Weights of a small GPT-style language model, trained from scratch on English Wikipedia.
Architecture: LayerNorm before each block, learned positions, tied embeddings.
Each number is 128 + 24 x the weight over its row's rms, rounded and kept within 0 to 255. Layers, rows and columns count from 0. Numbers have three digits each. The size before them is the row's rms in percent of the matrix's.

# o: layer 6 attention output (transposed), 64x64, rms 0.133, rows 53-63, columns 0-63
# v: layer 6 attention value, 64x64, rms 0.162, rows 54-63, columns 0-63
# up: layer 6 MLP up, 256x64, rms 0.185, rows 0-89, columns 0-63
# down: layer 6 MLP down (transposed), 256x64, rms 0.165, rows 0-88, columns 0-63
o53 084:098116137155104159096124161131166122117142140121149134163166138140088108100078150145159139136141173120145109140138077150095124105130149127103142150132142120149120179129148149100105117095124174
v54 095:131158151135136095156091117114138095132113136173161145169182147118106128167141105147145145105119116128163069101100139114109105072112140116136105163142116116116113113149121142131164104141103128
o54 106:151124105130113090104142123140108145158150137091116102115106150149135135111175125121090154168118148143127160169173136138166115109157133104094128155144153164145174113153118086122144139158124091
v55 110:132140104102099136140118091137118156133128109171131129139073150104134108064127131121136109138128085078121132160115163147107130140134106120094169135094130156123080134117118130123125096153132183
o55 093:132119143187095135135142124145135115136120107125161149096130091151123148156077130110098140102143157165126161138138148112126126153098128162155112094140143088112119165105168104131146138090180120
v56 083:128145084144131116129146085149155147076131066146154091141175060140156103145133132138128108155097140111124122126107140081111145106130129122115120135135127136158103109116141144084128141116102107
o56 103:159120119105128128132142143093111079125145168128104097202115123121115177119157136107127137108173113166142169108116108141121098118145119102117112128155181111145153122112163121155144123125106112
v57 079:139174128152153147130112115155113119119144136119066147128145095127132141187144121142162137129110132152144117123128120102164134097125127125135091152094165102085093101166138155127166115092111166
o57 090:121148067109114073149134161139138090165101106132124092123112152160127125108172151103120122151145135125143109115160076113093134136132166151147136143112146128148157119128110132139122148158110073
v58 098:085139101135157089129127139106108124132153084107138109111126094123084135160140080153106150161133169111092149140143144118121103150096147119134103097147105089130163116125137085155110156119123091
o58 099:153124155119126185120142099110131152146134143168142150159112156114143146114105177118147108139087112121148128103142157154185144123134131172067145133149140175117121133141114163152135136110104137
v59 078:157127152116166111115125133099132125111158160114116104138108130138084128137161112124139149150170133124116167135127101157134125137157157107132143143118126158139062155113134104149054168095138099
o59 088:127165164136141135134089142114142096153130084141132162141097133149119120144105108181115126104142115138121075122142109141106148159117096147127113115139154143109152078072126168127166088127118140
v60 083:121143127157110133119112172168137118093118165140121100143120202122126106101136116161100134164115125136151124132172182110146135101110114170123118098109114124141135142111107103166128100161146102
o60 088:125087121106106137144163103096156108145118131139171093099132112102103123146099115166129104076119115140132123166121129133140144130141164147132144123144136126133148134233128128116125114116124157
v61 072:114129187138127134080177108145111133149093124147124161132118100122103141124142168117107117065121104102125138131181129136131152123164135105120142105157155141138111170106131096127097126163158125
o61 094:116112126155136147136089150138104115106162136115106151153124079093163108109112065130118163142137131120107146137135118107108152190079138156119133090124109112123130113128152119123154123110082168
v62 091:127144161132103125148143108079142121162145139178113136135115121128134127097108121109172137125127076118158128142175148137082116119166114107127154146130056169103110139117110128123131099138165124
o62 093:127122145173170070135111111171097120111128152134130117105129095099114129130107100130108133121120138113136189125121098170141155138115116119143103151141154108133131168088168110149143148160156168
v63 102:143111106134135106141165119133120154111174134109173122141169098100133153130136133122135132131098115135176135145103121121088110114157093141139130123178116152106164183156141072156112147118107103
o63 104:080139129097184127122138135111105120125116117136125114159134107130155167155143137118128154093131137091086145142138118145200115130155158154109159106135130149139082099102149166136166127124138109
up0 110:107147112140155136123144175170131109086114148102127144097106125093149139100129159095158112102105116134140097129086110123150118174136134150130109077121096118151134121152195101118104116133152127
down0 099:158129079145118125128091091120153106145126057142123127124111145127068127144119079133148107118122141154119142139159127160107130117129106170148133110114167122099127147144085178131117112149142106
up1 102:125111098196113134112117141139128085157139090142147159155105126129152109115147170156127140117094159149110148122114105133156123110086087115117162111094123100149122108149128135167105120139113181
down1 086:116094155133155133095194116141140144128159113143125149101106124137132099117159111127104143098139086129186146122128078108124140108131140138130122121156096105151086151148111141139115078136140177
up2 098:115118135159172094103149154138126143119121128139133109140122132129086093080156133118128138137111090097137082137101104113185111104127102136158106115102110117141123089125167153151145114154144187
down2 102:082155116130113157111157116143101112106121122150142129115107099126131119113182110111113103165109156146144141159121167094145120150097156169074147138075127131124123106140152127152145117147076114
up3 098:135152121090090156113115136130122099155139136107139146141149167113105148159123147142156146140092162094168070118132143155119152140126105102109110133143145084121109126090091168140088162119154124
down3 105:106196149153113117111104128075124118140099110126153146119123129164128118145157128139186140163115172132109127122126156159108129089123143135153113123119144109173146087149157114166139135155124159
up4 103:132133100118137132124107159121118104111136130146135099128126122141121104116153135100104128197134158129106133181100096105170110152192152122165127133121125134119073141110089144167121121150158156
down4 090:088149130144108128125164128133062138081150141144143127109121123129119151137099113106120194122127119178115130132155144085134127142156148070134104123129122124138140161090111091090128101144121132
up5 086:157115152141170094152101118143181091140135113113126138129127149145143100139151168119144104157123173118097135093158125115166183124136126143149121130096134097150113128108180095113118127161159123
down5 096:092128105136095138132112146115084154166107158104103102135117081093156165134118106112144122129120121138141113129094125116109090081184128131128124114158092153108106121124149112155105136080112094
up6 094:117145121106126153137111140106110126166167136127135123118138092099148123098144119145175086150115114122100147119125081147114111107106190118182185095155129097135163119144124136155138118097128134
down6 097:137110150170114118145108109157155106110114113087131170127092155138093120126109120086102124141124164101113119115180127108183122143122145149133151117089099116143140147080121141133124144172126169
up7 110:133097105096094113168086120113170125141104141136122175140174160129108085129113141143125108137134104113106146160126111159126128106147132105171123124066119138148173136147118111127105101135101163
down7 112:153129109141142125140128141132095125166173152103107168138132126146121168126129104119125129153146115109121119145082116102193108169117127158117134172106133126107116145114097170067143150090122120
up8 091:151106157138112127126124141161087140130161164153093170137133174115106125154128088103120127143100108143119125134132129161093159132170093138102096116101109155120103149119169110116105166086099129
down8 078:108103161085179101147109114176116160154123140165135111126114110153146104108152093135075123139127136086124120113149126109153146130167089112140142102138123146166150107135147070133144127138138139
up9 091:124130131127131139123110142162091119130099111111152131110136103163136099096141118095159105138107129112119159114140124159159182090067095132134109156129088168112119093158149168140148118146155152
down9 085:128082113132176103114172103101140130134157146111082112165156114110071113101132116165150175122160135159099130150136152149101146141146142153119121089163116131132133139102110132103154113148123126
up10 056:102114112079159117089147132107074098107081120138097144151122171098111088134125106110126091164114104122164163106096114104131125132139113111136142152119112135102112129133147150138133135185123152
down10 092:170126126135124182130156115108155092108063084157093155130153114105119108104157125118095150123158133118098116143140121142144118128103112127151135112151158131119093106090125095166115140108089140
up11 100:127151136144143133099113065128153119158144145126141155157162142160118135131145146140171145137111135136087124087131156138103077184112132120153141125121106123088142102137083159115115123120176143
down11 111:147122128081128131095136116146121113120155126149086125121143114134136122150113148122150110117143105098161152102144147139107168153106109111105134149170075142109193158099069095115142150124120105
up12 111:113155109149125116141108156142079129142100142110144145140116131102131148147095146137157146128118130159118165135119125134122146193119145151132081079103124130136125102192190127158159143122112110
down12 113:164111165173067121127145138103084121113136091139118135091129111120165135141129100139166142168094101143172123163121117133155149140153101095112134145143111117118142133128144163104083144141109125
up13 111:104116138117137136110117143112158139145122084159137135154110148082110144101142102108117066134149140131090128114152143132120156150144109141056153169095151143123104157137142137079148113153150119
down13 104:093186089133097135116172113150159119140080122140154112157103130126089117122088119125162139127116153119115152133118114111154119177148166097147111109117096121087128118141146112137123169102116102
up14 113:089094131128169126133129149135161137127138154134131112087137129163112116178132099089160116101140158160141142174106069070114104108134130146144157142154157122101143133133141123141142092138121143
down14 100:135108147146101142138123112140173136088145145101145157141161114167119126151148167111145151087152127173121149104099124165080147120157134139175138160156149135117133092137151134128125100175139149
up15 112:117149123142146118132103159149108132106090134071156133144138154111111126125128128148146083167142132160071154130092135146111096156116105173177094134129172148139124091169136130128127108129132135
down15 107:113162115148118148122185108104113114089125150165115148109100125135144107125120183099131120110111101124192105118093167165130123135106123106122105118137083134124118147119135100160105158136127084
up16 100:144094132117104121157117165134106115135108106147126126101138150109173133139155158095124118151093116109146083106082147136151087129115145115140117100123153133123118175114051137130152126101169135
down16 093:146130156098096113165103136075143171109133140134118103148122132120108141155157102161136130087097135143115096097119116140107118146159082085121112109108179121130124087136148100103140139125142170
up17 100:114102114116100168143114135108150098123141140135162169093144099148081141151103105123161115110083111128162140133133139099118105138161144127166149115114112138117119132187152130129101146089133185
down17 121:109131146136141111116103112149110161139140103130118103124145121056182139128138156149095107107138133111120147119112107177150143123115097105082109137148155105123100076143116126134153143153152077
up18 113:099120088074110139146113159141153125085124125143132133116170097151143103085148112096132158137151162115110130132127140098126120156153171128092154101079148137107176157141139127139114155147108131
down18 107:164126127143135124119119166093139129139154131137148116139107200095090120140126123135136112136109165129150073173133121105100144146178086145115155149137111125166102116153121079115142114129126106
up19 111:076137133126138107122171158140117141110143166082128129139162174143113159180134121138146105151117084140101139112119090143131196147136106121109131128094147082130160117111140130114148134140126112
down19 109:138119163134091157130158123112127110121144157140145123168113100131100139124132136170122124103131099162113108077102135132082141162155130109074104120176131142115063121133137144133154129144138088
up20 098:115115123082150148188134163116081121147113138099134110118118120147138126140127112129163126111116113150100155163112114162162144133131103100116176105126104129094096110153126175117129185134164128
down20 090:145143152140127123121167128127121106107139093125085133133110129108095108152130166109112142106143153165142083112116151119074200134100152118101088113121149091128155127143143145133135138118086092
up21 102:122144097106163120139070165139127156115145126137160131158127119127094164110084104112131091114157129094083104117116138174108112145083160111166139175129144124102142111156138122150138117129116131
down21 090:134163119153153126109123135119123089107133140129145131085057174173153106177136137122120106111116115098132139136117148139150161087110163104098128154104139121138138181091157117140132121127123147
up22 092:077149126133112137171137122078107110169121130147139180118151108178114105113125153113133140134164126145146139124182102110134092106138118132121115158117134150121106172126111168150093123129137088
down22 094:117133109102163127103108148133126134111113112075097097134124163066144105120131135122145112106154139080155068102108102120122163139113137090105147090117168123142112120109094156117130121099118129
up23 099:127171107162115117106136175128133099117102106144125172137163163122148150133122099126152107144087109154120138116160142128111155090147112098148089139125137091155121145168133138118127132056131107
down23 120:145121122112119153104109117125110127124135146107099096160106128111109141137139155131099136149131161132166107117113147132148089123115157152086176103124170134159107130103170090120140133196181143
up24 107:115108096109171142097097142158079128129091110131101143149125119098152127163135163133139150112157130068094137139107121123108121165144146144142141145139115136154128113129126141057131097127171151
down24 109:150112130107107167120133087125147106151134117179154123129131127119106123139159128089149101134135123152130176149164130121141123124138114094143179105102126170073099127163107185135104142103113132
up25 121:162111101146098163079083140098121138129131106124095130150114101187125125125166129156124132145139142106133131077118121116168122095081137125092103139100104132172104116150129156130134120107154139
down25 110:129150101138104137149135138119125167124146094098110134156117136146093083112107116148151095120142160162171110115129092094136156136130094115158081113159084102105092148137164153108149142098115120
up26 105:152177106126119125108152126119131138161155118115087115129146133117137158181131103160126081112115170101142150102138111092100150138171080132121133173132115102146097117146134141099109158092115117
down26 102:103125104098121143153115153134160124102158175110126117110132151138140123139126137139130154087113151152125146169138202158133125159121125168115143163107138138062132117141130113166133128159139170
up27 120:156116093140128119082107119138100133141114109164170144126107096130136152123110112139142130130107141138068128124123091089127162156125121158112138096100112146087105154181145172143118097121088132
down27 122:128096148105135122155129155146151120115143148097083129107132157096105098108111165121104123104151108115187131136113179172140122117080132110157119150094147126128173089119113086116120150137126133
up28 087:132129135154117112099078122101142144116133134129160161092129152181123164152132122148147118165122116164105154151120147094176133131111128090130137124148122160154171123156097131093129109126148187
down28 094:153099117170141164103139167127125125171156115132106134140142099124082112117151113123131094131153187137127143109166143119123157173143129129132133121073154108121121111134127157109144164134119068
up29 111:140128141122092131118142098138150142091141126145119186144130160089124159140124086182149129108128134160088112102138111143111147110119140136091102148083105156159145144146136129126162183100134143
down29 128:127153109146140123148121160106143107111117120143135118127149074149123130151117171085171118149089112117148128119145171109127089144105092103151136088180149114094140142113154169134121119172109147
up30 090:128108113175101188140096146109106124138127131121120135138185138133085115145119093156153137125092175139134095129109138149113190123165114102151122147096141153128135102143094120139144115100120115
down30 087:111169108094163093153117100130146144085139133155154139138103106101126119126147123098125158148147149094108168154146137165122136100137134156152126100048096120145145122135102121163117139121104143
up31 100:133158083150155124072125109154129101102160140124120152175147127124111168127158125079121114140128142100107135110122115151154138166078125148116111163094120154156095139094102150129109110121148108
down31 096:124143102191113092129137094111110152124153134079125097130119085110090118086149110132152130114159088114089123125116108067159129119103121143134154131127098168144137127119156128144106150155135123
up32 111:151095120130117129146092148148168111118130155137088087144126153149105100128123101110143091152144109127095123129115117128146124084158095154108161118147089118144102190103167085129155123137144111
down32 112:129100095122108132116126114106118133110121122184112106137110106132134184134147084093150182123145068139150106100139078131117092120137129129098156124102125131117131154144111138119082150090122146
up33 092:170112134122171131149104152134110170150155143164167108149163123132100147106117099091143142160154142092106119109108098110139098142130158145103135113111142138186115136146126072131143149119110150
down33 105:138179155175128118132127168096114109125087151172114180121137126140173124120097110122120102126127122143129082095121117155111169103151111147125130102151135098161111184123135109114118107121129112
up34 094:164144140158140129164120134080119131179113143104129159104129143129115145090173118128153143162138156068135138110140137094106140098165117101140136138153133171114079138081117152124132116129137124
down34 092:175130138140093140116117144142116103124121117152097125126133084140098188111122155157119118110114117143091101085118149145124114125131119122062103111113174119103093112125163151090156132108112154
up35 084:149138149137168116106142132125111137122128077138132136097122145145164131145122115121103112145123108139116096039123132126113134091167123173122143131119122118168194159091141146161135131135135138
down35 088:156112156103129123119158160096138137117158107109134165105125141055154129140146133130084141096126148165154154118117149131119116170161112136139154130137139090117127167169119141175163122137155122
up36 089:165136127154126106161107123107154150160179136134115162114119123148062092161137137174146142106138152125133110154142094108126117093128144085156097123144104143147128119142125091140141077137130149
down36 077:137106122143122118138132137120114132045120105094131136129129119094146127142164150107140087127099133117118167115105144154118071090138129144114135087128130124109090147100151099149144144111114190
up37 109:126131177160133155141144118112062101171114143107100123111102131160153147136134159116157113121109096073127119119101083081103079144130154107123141139127102132129139151125134116163118137149122148
down37 127:119149099179116131176125110114149145130121148134103134116127086079105155139159107121141086154141093131147105143165151072145131130142163108128133098116089139155074133153118113116153137153127133
up38 105:145125137136136171151143076129122136137131147115140137167102107131158138127134132105154090084129096132111125072104162111110074129122138138150160125097119109157139131190150124124114153164161107
down38 107:126151122135098159148134145142141131109111192107161148100135154101116138090112049175132114144111139139139150154154120161124145127162125133092106131121113162153108120112130135080095119125140140
up39 109:121088126140131153139124155106158154114107152151133108168105130164120090108123113098181119104106122139090143134142118079098141071122159143112126143161157134103155122119142176148151120142138096
down39 114:155092143145089102164104120110119090131114160161148102122151143169164106103145131131160154094111125143077118162144125114125131121055142119131138126119117137113156141141132140174124161161119138
up40 107:124112123119128124095156154188139097119122130111115148138122118096124162143147163135128119127121111108105191062104103104146131144184118160119121076139136103138131109110100132116106113152155113
down40 103:140152174140131134147133090185123114140163132169159142134130110133120128137100131181185136125134128103128132142096139129142124098131114111105110107155131128161159134096105108135135168191105099
up41 112:090114138156142140171155119139113118127126166103155170094118154135110139113109167083134120103123092127125121114184089127103135102126122104161138159147078152134132100095130125121106143143136082
down41 105:139159130131084187113111144135133122157119162063158139151162152103118126147143140151139105149095152083091108117120129119121116158134124099117117137108126134123141104119132129196120122084121100
up42 092:132138123144134162126106108111132113066135124069092142126148146158088121139154108116161109111126158134142121136156148148128112151162135073140110100108143097127128159119155097144102143088131078
down42 097:151099109092141147119175136157098139145112170130154119147117055131132141153149143131089159165152084150116155120121123117113160146113118157114102111129079133158098129148126100128153137144132152
up43 102:128117119159148110157125134137108124110107171202132140138159119070147134148113121163125127146151106068103130149087120119133106096144108133095153158119108179143125146131118102108152136135129149
down43 091:133105129094117109099136151151101162137124088116132116102111121149153108143155091192125162153143120161166114117125100172127132143126173149151135104134102108124130149152097138163124079152146102
up44 098:130133138180139103095159161117108114121140121136121145142101150089146193106138123138153117060082146111115093122108106134135125142098087096118117163124106117150099114129129120101155139149153127
down44 113:168138127158118138121097118111117128135143146122107109160184140123113159112157069149112127145154132127114165110105143145112134128118172174078126158124115141085139136146115161107151076126153109
up45 105:132114107095150080134135085124157157129100161132123135120135090139153145149137112155114119139160134128075114130147088120144067126116084123152155119130103127119131139121111170169092109140153169
down45 100:129134086090109077134099070171140115107123126145132157114147083141148102113091133111108141146155089151116160151165109169115131121126153114150140148132115144120152121146144089142123116170152123
up46 100:145094090127125104105126126114164125095132123139150128150116127075194133122124147110132135126097133157145168121092129094148105124145118155093123110130109127140121132128129127108086176165154192
down46 090:132143149130176101131157073156111101154114122116121127123122158167139133129104126142142144147156093059102156141102120120135160147138140111172131151132123137128133160125114130161148136131135054
up47 105:183105155150096148124150089140140107139142149141098153129132174105116167095133096113155101149120125094149103101127140157110087147165094126120139131152127120138073143122100131120127149136176136
down47 095:130114162109098139111099118100137111093095132139154130124112069111137133104143128153125149095139106105148109086122134084096107191131135107145085096143132143167128149171093147119123139151120134
up48 089:150121099081110137111142157143113095159152141106079133170157103101124130128116148099171141113141141127124101108113102126139124126081123062107120147098133135162117121127165125130146083128144166
down48 092:093113154121124164099108133101127127153157135101118112129091108119139148173123166139117154127137142146131197154160146126084131112157128108121102170169146130113091138153128122095117138120108179
up49 090:137103151104114117157128119145172064137142126141144137127114118117165122116154131131123101112125092115096154104081105156110095123136156083162123119082110085147120146112180150163124114135143135
down49 085:132103119133117144152169124100124164134181128111123109156144090111144133103123152142159102145138183141126103110165153185110117128130124090127094128172151108142106135131122172099123152108091123
up50 107:140107157136149129121095127125139138102126117126116188135122129119111139154124124094158164173088145148136100086099122163166150113125112154117092113107160154118144135104154161104119131083112182
down50 105:144118110125139132146119144144191163124135130173134155170123166142138124133080151116165105145137124148121091123113108147113107089123131164101120152158137144139140123132149139131151130090201096
up51 100:129146128159098145160166151144102133113098185109100104125125161146138139121139144123141140136064116106139108119132098148142127072125107155159152139153112164105182114125108113154126142104142157
down51 085:131107158128165118140110109165139149143116127112130133118136091106121144085072129137078121133146162147168139169153195134155159134135103116143157131153143110116131136126138120117166162143115082
up52 101:166119107139119093145129137108122130125117153110139107114111173124122113096147170117099131095102133132130084114167127140133072129126106118104110108126172101109156105110169140151083156155179149
down52 101:091113140120163124140110124175114089139051105145127171154134094134138125146118137170087106143156161137172138109121099115120128110111123094134127119067141129141093116139099127121121137124127138
up53 094:127093122083139142085045134116148080130126173151122113091154110083118135108142129102121148127132141151128133112142089170137139093148097146112137115108132153107135116103126128113113118137156101
down53 103:198116078124093116115143147112152126124141124120062130129126118081135126124106163126103104112127196120133122103144138156102101164155136120167145103117153109127110098127147117121148124137128110
up54 105:099169088136050127165137120112119127162112161118120162111144094111128142146121114129148101127141121129130168094098135150151144133131101095107168100147112116157110082151108136125123134143157160
down54 114:148124127118135125164135115097136118117117165124093148118171163137113124124126140124133159116177127108108118147121044084136163080142097134171102142111172108154119142120103133132142129146146145
up55 109:127113132131180128104117132180139090132138130099142174106187158150097143154124138067119118125082110169134145138143101117117098105114103157129136113128138125119126141080106115153118148138101122
down55 110:087127118153116131159156134137125118163166149113138114106132107161148140115120175142133125146096088098147096149130125131110107180136067134139119122152141112119055120142116130170126161145135123
up56 088:105134104165122137138115160139149110182152184109098144098121163123135121095090124120121108151129087125138135140125114104157144115128110146175102163077130112150124101163105113092103126149123101
down56 082:103087119104113102116142135130136137124151133154141139165107074104152128105171120130108121124102161175081156152135159128140113110106112129108157122151153119096181156112143148144155123076142126
up57 091:126149157109103156140132136131123126112103114172111149118118132088121147132110153136158102123151110159128100142098101141104087118170070169148158136077143109152122137127096157128072152132139115
down57 094:178085126147120092100154103108090144108106137106113095119123142148139106112132110108146146143132137139150113077137168124144127117121174140126117115082124163111136149100156089115133116115079177
up58 080:138112099124136135146135109124094110127105149098120141146148149124158142169134093117107096112115148145115048108126139087099121138144144151154123159139109136102103198128127165114160110150151121
down58 081:151129169135139136133106132104117149115110135147119122101121112109117088080108128098154141112143153170117080158139172179131123147141137129097159093140178107137145108090120140108154099090107114
up59 099:117140139098172138089092139136100111142111119115167119109141147123046125153114141124135106144143122143141098116131097133091132164149165132153155130072156135141157128087143102120162120118124122
down59 112:169121177156135110099121141117120116120102089128134143145124104172118119107149127118142147145155124101126129181140071127135154120073133110135158139124133093145117161142141142114097107138197145
up60 103:109167096136150120113140116132142152123165110135069127154105131095141152137112123138114097099144123062102118149112133086149115170121173100132133128114109091131093131116155159164157133154145125
down60 099:152103168113086144067131142116112169110111124131127095121102139153134102105116163170116084136133080132159153145164155093100120101111137159139118117114105117143136137175112144142123149148109123
up61 103:173118107175121096160131156093088140126118109126120145124150120111131096118131167181113136136114142162100097082149151102105134139151119120128101098120127170148154099106143161148149135119118173
down61 098:109134146118137135112119169162152083137134127133108139092133130117116156141130123128113116109114105126143145118063115128124118088114120167140135174178094121112149127091153079121077106163091129
up62 100:123135114168145106086114128154132120134097096138100109112068105145126111120147168110087101107125146130147128155141104094149108161155123151125107118117125128140136148145177100138138156195129092
down62 095:134085109156161173142141110120127124167093145140156098139155134142134149126154126182186160115131176160150123122139159108135146136129124116104144121138136136143153073140138136124125140075102147
up63 081:088095119118132099097142140104130123111167107112112126081122137087153117198141115170136129135142109117175126110156141114117127081150092118121140178139131144155152143153159105117149149140119120
down63 068:167111146095182104164159155122140113090140139121120192143133109116177071117103143124112122124155137119114124114140140089153135142084123116109098152113122123110118121123099117101101146086128127
up64 096:116113137133111128075113102110130146096171146121133138111140148121135157086117158154182118113159107096103119125165139099135095153089125106161106155100097149097131138157168139150104152143104141
down64 107:145111122089145151151134140105123137143097080165150139100168094130114116108161118090098146158107163157145114141149080125167124112131124132121179087116112134136131142131112116130106167137131180
up65 080:118124130119133154166158114076169133174130130142114117129138150148127160133107145069155100129098111134141115105130099173119118141137123120095099119148147125118098147147107122169105156107164070
down65 076:057127111157124093129139133143134154136136174117145104147156085145120106165136101146110113159150146142112161171151167103111131116123107130125167097154104101122137110116166158118147145147101112
up66 081:159117134140155107143119167120149124118093174130099174107105121133130115144130122091145111125086122150162085138133131125116109091115154109156100155089095173101102114125158124138088170143102139
down66 094:089124137155179112120152107157153138120115124121124134108104128111142125172084097149127068096172116141124163117149129121105126120125128130106136093146100094078106187140143103137139114116150138
up67 104:107133096162133123154093153121128099091073121136102129130168161134107134158097107143139117111171168120121164136134153126102097150124128116185117117129143163150117158121135138136101131067145136
down67 098:159113128114109098130178096119101098131123123101120119111121128078143141141153111134113104132091104157130112112154117149120112131189132146153134103137093112085143161156153125092128174159144085
up68 096:133154154161176142135139117124117095145125115159127150092094164164114131128136179127116081122141143120118164168126106084111117142122080130100109129083135091135124161120115139161152142108119160
down68 086:127136130136118110114149143181114164157155138128167081113105118116148128161119098133107134139157131126127127106137080097126137152154116103164131132116096130114133149205137152144092124156140179
up69 099:100123122159109135139086132096106142152115116139162141114147133187113132176115123120123158174091131082157132101110124112139113122106133110154112121121140144163114089133081165134108120087126086
down69 119:130133086101149122195111147128087121111108114091103136115120144143137137171106116124113150134099161149140138145110118098153125160126145098103135078147111130134121092107102141159183122083129136
up70 098:083129117159133133146140139110120130145138130126114130131111122127132119163124152104140091104148096098136178071133092115136118091108117129082118119178142072158165162133148143122179113106129137
down70 105:141129155079112090122161152140095099132141182095153143101173134104156102113090155142111129133139101136158139161142118097097123126144151129140099110117122142137141167121117060142118140142137122
up71 104:149126144131106112130123142134132120128116141124081133180117124123172103153103141141169108067139136136119183085095117097120143110124136169084129104175121116121117180104140146133156131130114123
down71 072:109113123069150134139149123138139144118137129108141097074096136185147097131152144128096125137125095115179125141142073139108128139148141095157138155168127126104148096142098168108103124109129130
up72 107:094129145117179134128105121135130154158125168161129173197131101141108122139151133147133110084127136164095134155119123087112095125148143115146144116079117136102138144158154091112148103104120121
down72 099:119132100147124137157131089118128160062145123160120181095120140154128109120130125125140104099171099131137107106125121193128123142115086086140113119160128119131105101120135153144083121139163106
up73 081:136110131104123141135124123122146124151111098108115125099154133108140148109117113106119063132126112173133155140083134153178164099137114077131098130096160150127134141136124165194137159141155131
down73 076:107099110133111121137161144084143144122181113097120148164126126102105111127112128130145168157147148129160118105099140149108144135148209164118170130116105141110117106136109144109081104137148122
up74 096:100120151162118094079111137108119167153100085095147134118094149092125144182146123130126137106104115095139139127114198096103138159109103124138126129143131142144102118119148139106162130148166123
down74 097:131156143152170117117132063183129092118128150167114122138126104108113144076101109129125085127141131111145118125196127164134135117109116117134125163104133109134158128164120107120123144141083121
up75 098:131143148157141135121111120137131183172133106155087121139126120123123084084154096158151114099152127094073133132141129141114049123119118166168148133141103144131105140130101143127132143111131122
down75 096:126142113150127157138155153146123142134142091105136122121104099141155145119122161148109150147106128141113175090106167160139143152076138123072118132147137154167165092139181120098115098108122118
up76 097:122123096138106141123157154129144109105153133105123130128132107133099107127118138066132137102118138128166113144167071109153127128142095117081153188152124136150148112156090165156109109141157098
down76 097:111106141096131112096141149113107099117128160122110113144111128100143156123102134128084095134127107108143165100114130137118162141157072132172107131198146133157143128153126154100085093148129151
up77 097:124091119089155173080108120105130135129109134088141122146110136142113134154114098110131173078146138149122138144127103156114084139122107110127130145112099094122142117193128165141157124166158119
down77 099:122137139157168162177105098128101080168121140145142122115054114125136137125146100135081123115101132121114151097142134148108138088148118116179122098133146126147136135165164121157146122124115122
up78 088:146120090104150138118117090086126104125073132105132160162157126148143146154116162115129100190149130127143109086113105138094121122118129132107134152121141148136098146189163106107133116158156132
down78 093:108150125172117123139155140123084103090154094168122059139167125145110175102136088137127153096139126144103176125127138133134150142121114110110130139138152102134118138099130173131100126096112108
up79 099:146132134108103095126133101110131108117133107115129147132133136086092087167126155132110109125079144131081068127136090115109124125113123146138149114129212140148129129118116163129158119134150167
down79 100:103100136152145152122111111139112115118157175128102099129064086127147134116111096152148121122136118149153133104143167123113150098131172098089135123147156117133172098150111099097154102094115141
up80 105:083128126095157129129140147127150118144099120171158113111138120164135166131170130105153096111131118126115113094158093145166101129123157148131129100130104107120155152122142164118082106196111109
down80 111:083141085127152117106083169151140138119130076121122123078115136131130149125118155126086126117087101113147123134125166094170100131138106145095131124137137156123144118081084111149161111145138114
up81 091:113136126122138086132145142129159098117136109169150153117117119063095096124125128104122151115149137101112153108117122168106138176161118136093106087140160119133120160104086170143133156154150104
down81 090:141137134127123126110153097114100146123126112180164146120163148172148079138123126089125174162086141149116122135142152152122083094093127151111134134139112160095142105133130167128157152123110166
up82 076:072155140098107156119116109148147126159098162111105142111184132151121149148107093156164098139143151149118141123144106088109114129150141152120151127160147154112125145104163142126179090157121126
down82 101:074137116124152123121140134133109104126147119112116195147112152119121119156078115130117140141134091124139108145141116141100106107144104136160143145142110138150200169154134078098160162118121121
up83 102:098146134098113137143127116166181105081137151116087121139122145114132129178112121130136124126123158140132159086139104093119133086128130129087147158090103130135147079137117085152174144122136147
down83 100:149109134149145126100128152131112090088146130130123116101107148137139140101091114146136058115106159185140101153163117165149139140160134121137164124113129158137145153106175106160137147138090126
up84 105:111113124140142138151162086157118171111140124119140138112143139153153101179122122130170194130109152132109090112098102123132137097095112124135136102106147132122159127126086132147141090130189112
down84 091:128128152141112129154141139095117149106105140139111104157116105134155139099113153117054097128109136111179140135115184148132135107107140126117172160133153138118072134132172120165142131108152142
up85 112:120138120142154132127112159132120123136142139094122115118130153159086106177152158159136113145119131079123145092178140130138143149095152130133113093106145142120189160098137122099105083115109085
down85 096:085106147115116162122170165145111133098132147101128123102099128078159125149113089127094134145115134131161166123100142146098118135173108143094155143180156120114080117136154131141101134129117112
up86 087:119119126131183082133118154102158111121158097121143118063114118097137150117134127093166143110137167161109124142146124086157142171140150092114103134161141152113149164140102122129151125128156136
down86 080:121107129193112162155137104123140145150125100140105119119127133129179138128114149128130165122100094128195133134108150105140154116144125138124151184114104112112097126082152129088136124124165161
up87 096:106151153131152082076122134142121121164104108168114152133140072119132126174111107140090132157109109121128141144123088092113137110146131165122149145132133123166097130118118110161193128103135129
down87 088:163121135124091124137141153124177167117124110109134156157172083095106121138115120110171110107140163172115117133140150135100130184113140146131117126138102140119102113161111177157104150135094137
up88 102:154129096133144112140090149147132169136080160127143114112109110110137118101137149101161124114114098129128134128138106153113138115149120113135178057202124146123113126113132124124150161147116176
down88 105:119026155095148128133172113140148113131129127141116128107090089101122127144131082131127117132103127128133157155129083147097128146129121141168157159131160137122122118136150109126150115125168110
up89 092:124066172090120129130112116145106145143115139100129138129149109090110149161140141103175096119118125160135110153117136117181110185133141105155098123118124126172135104085126144085139146138130130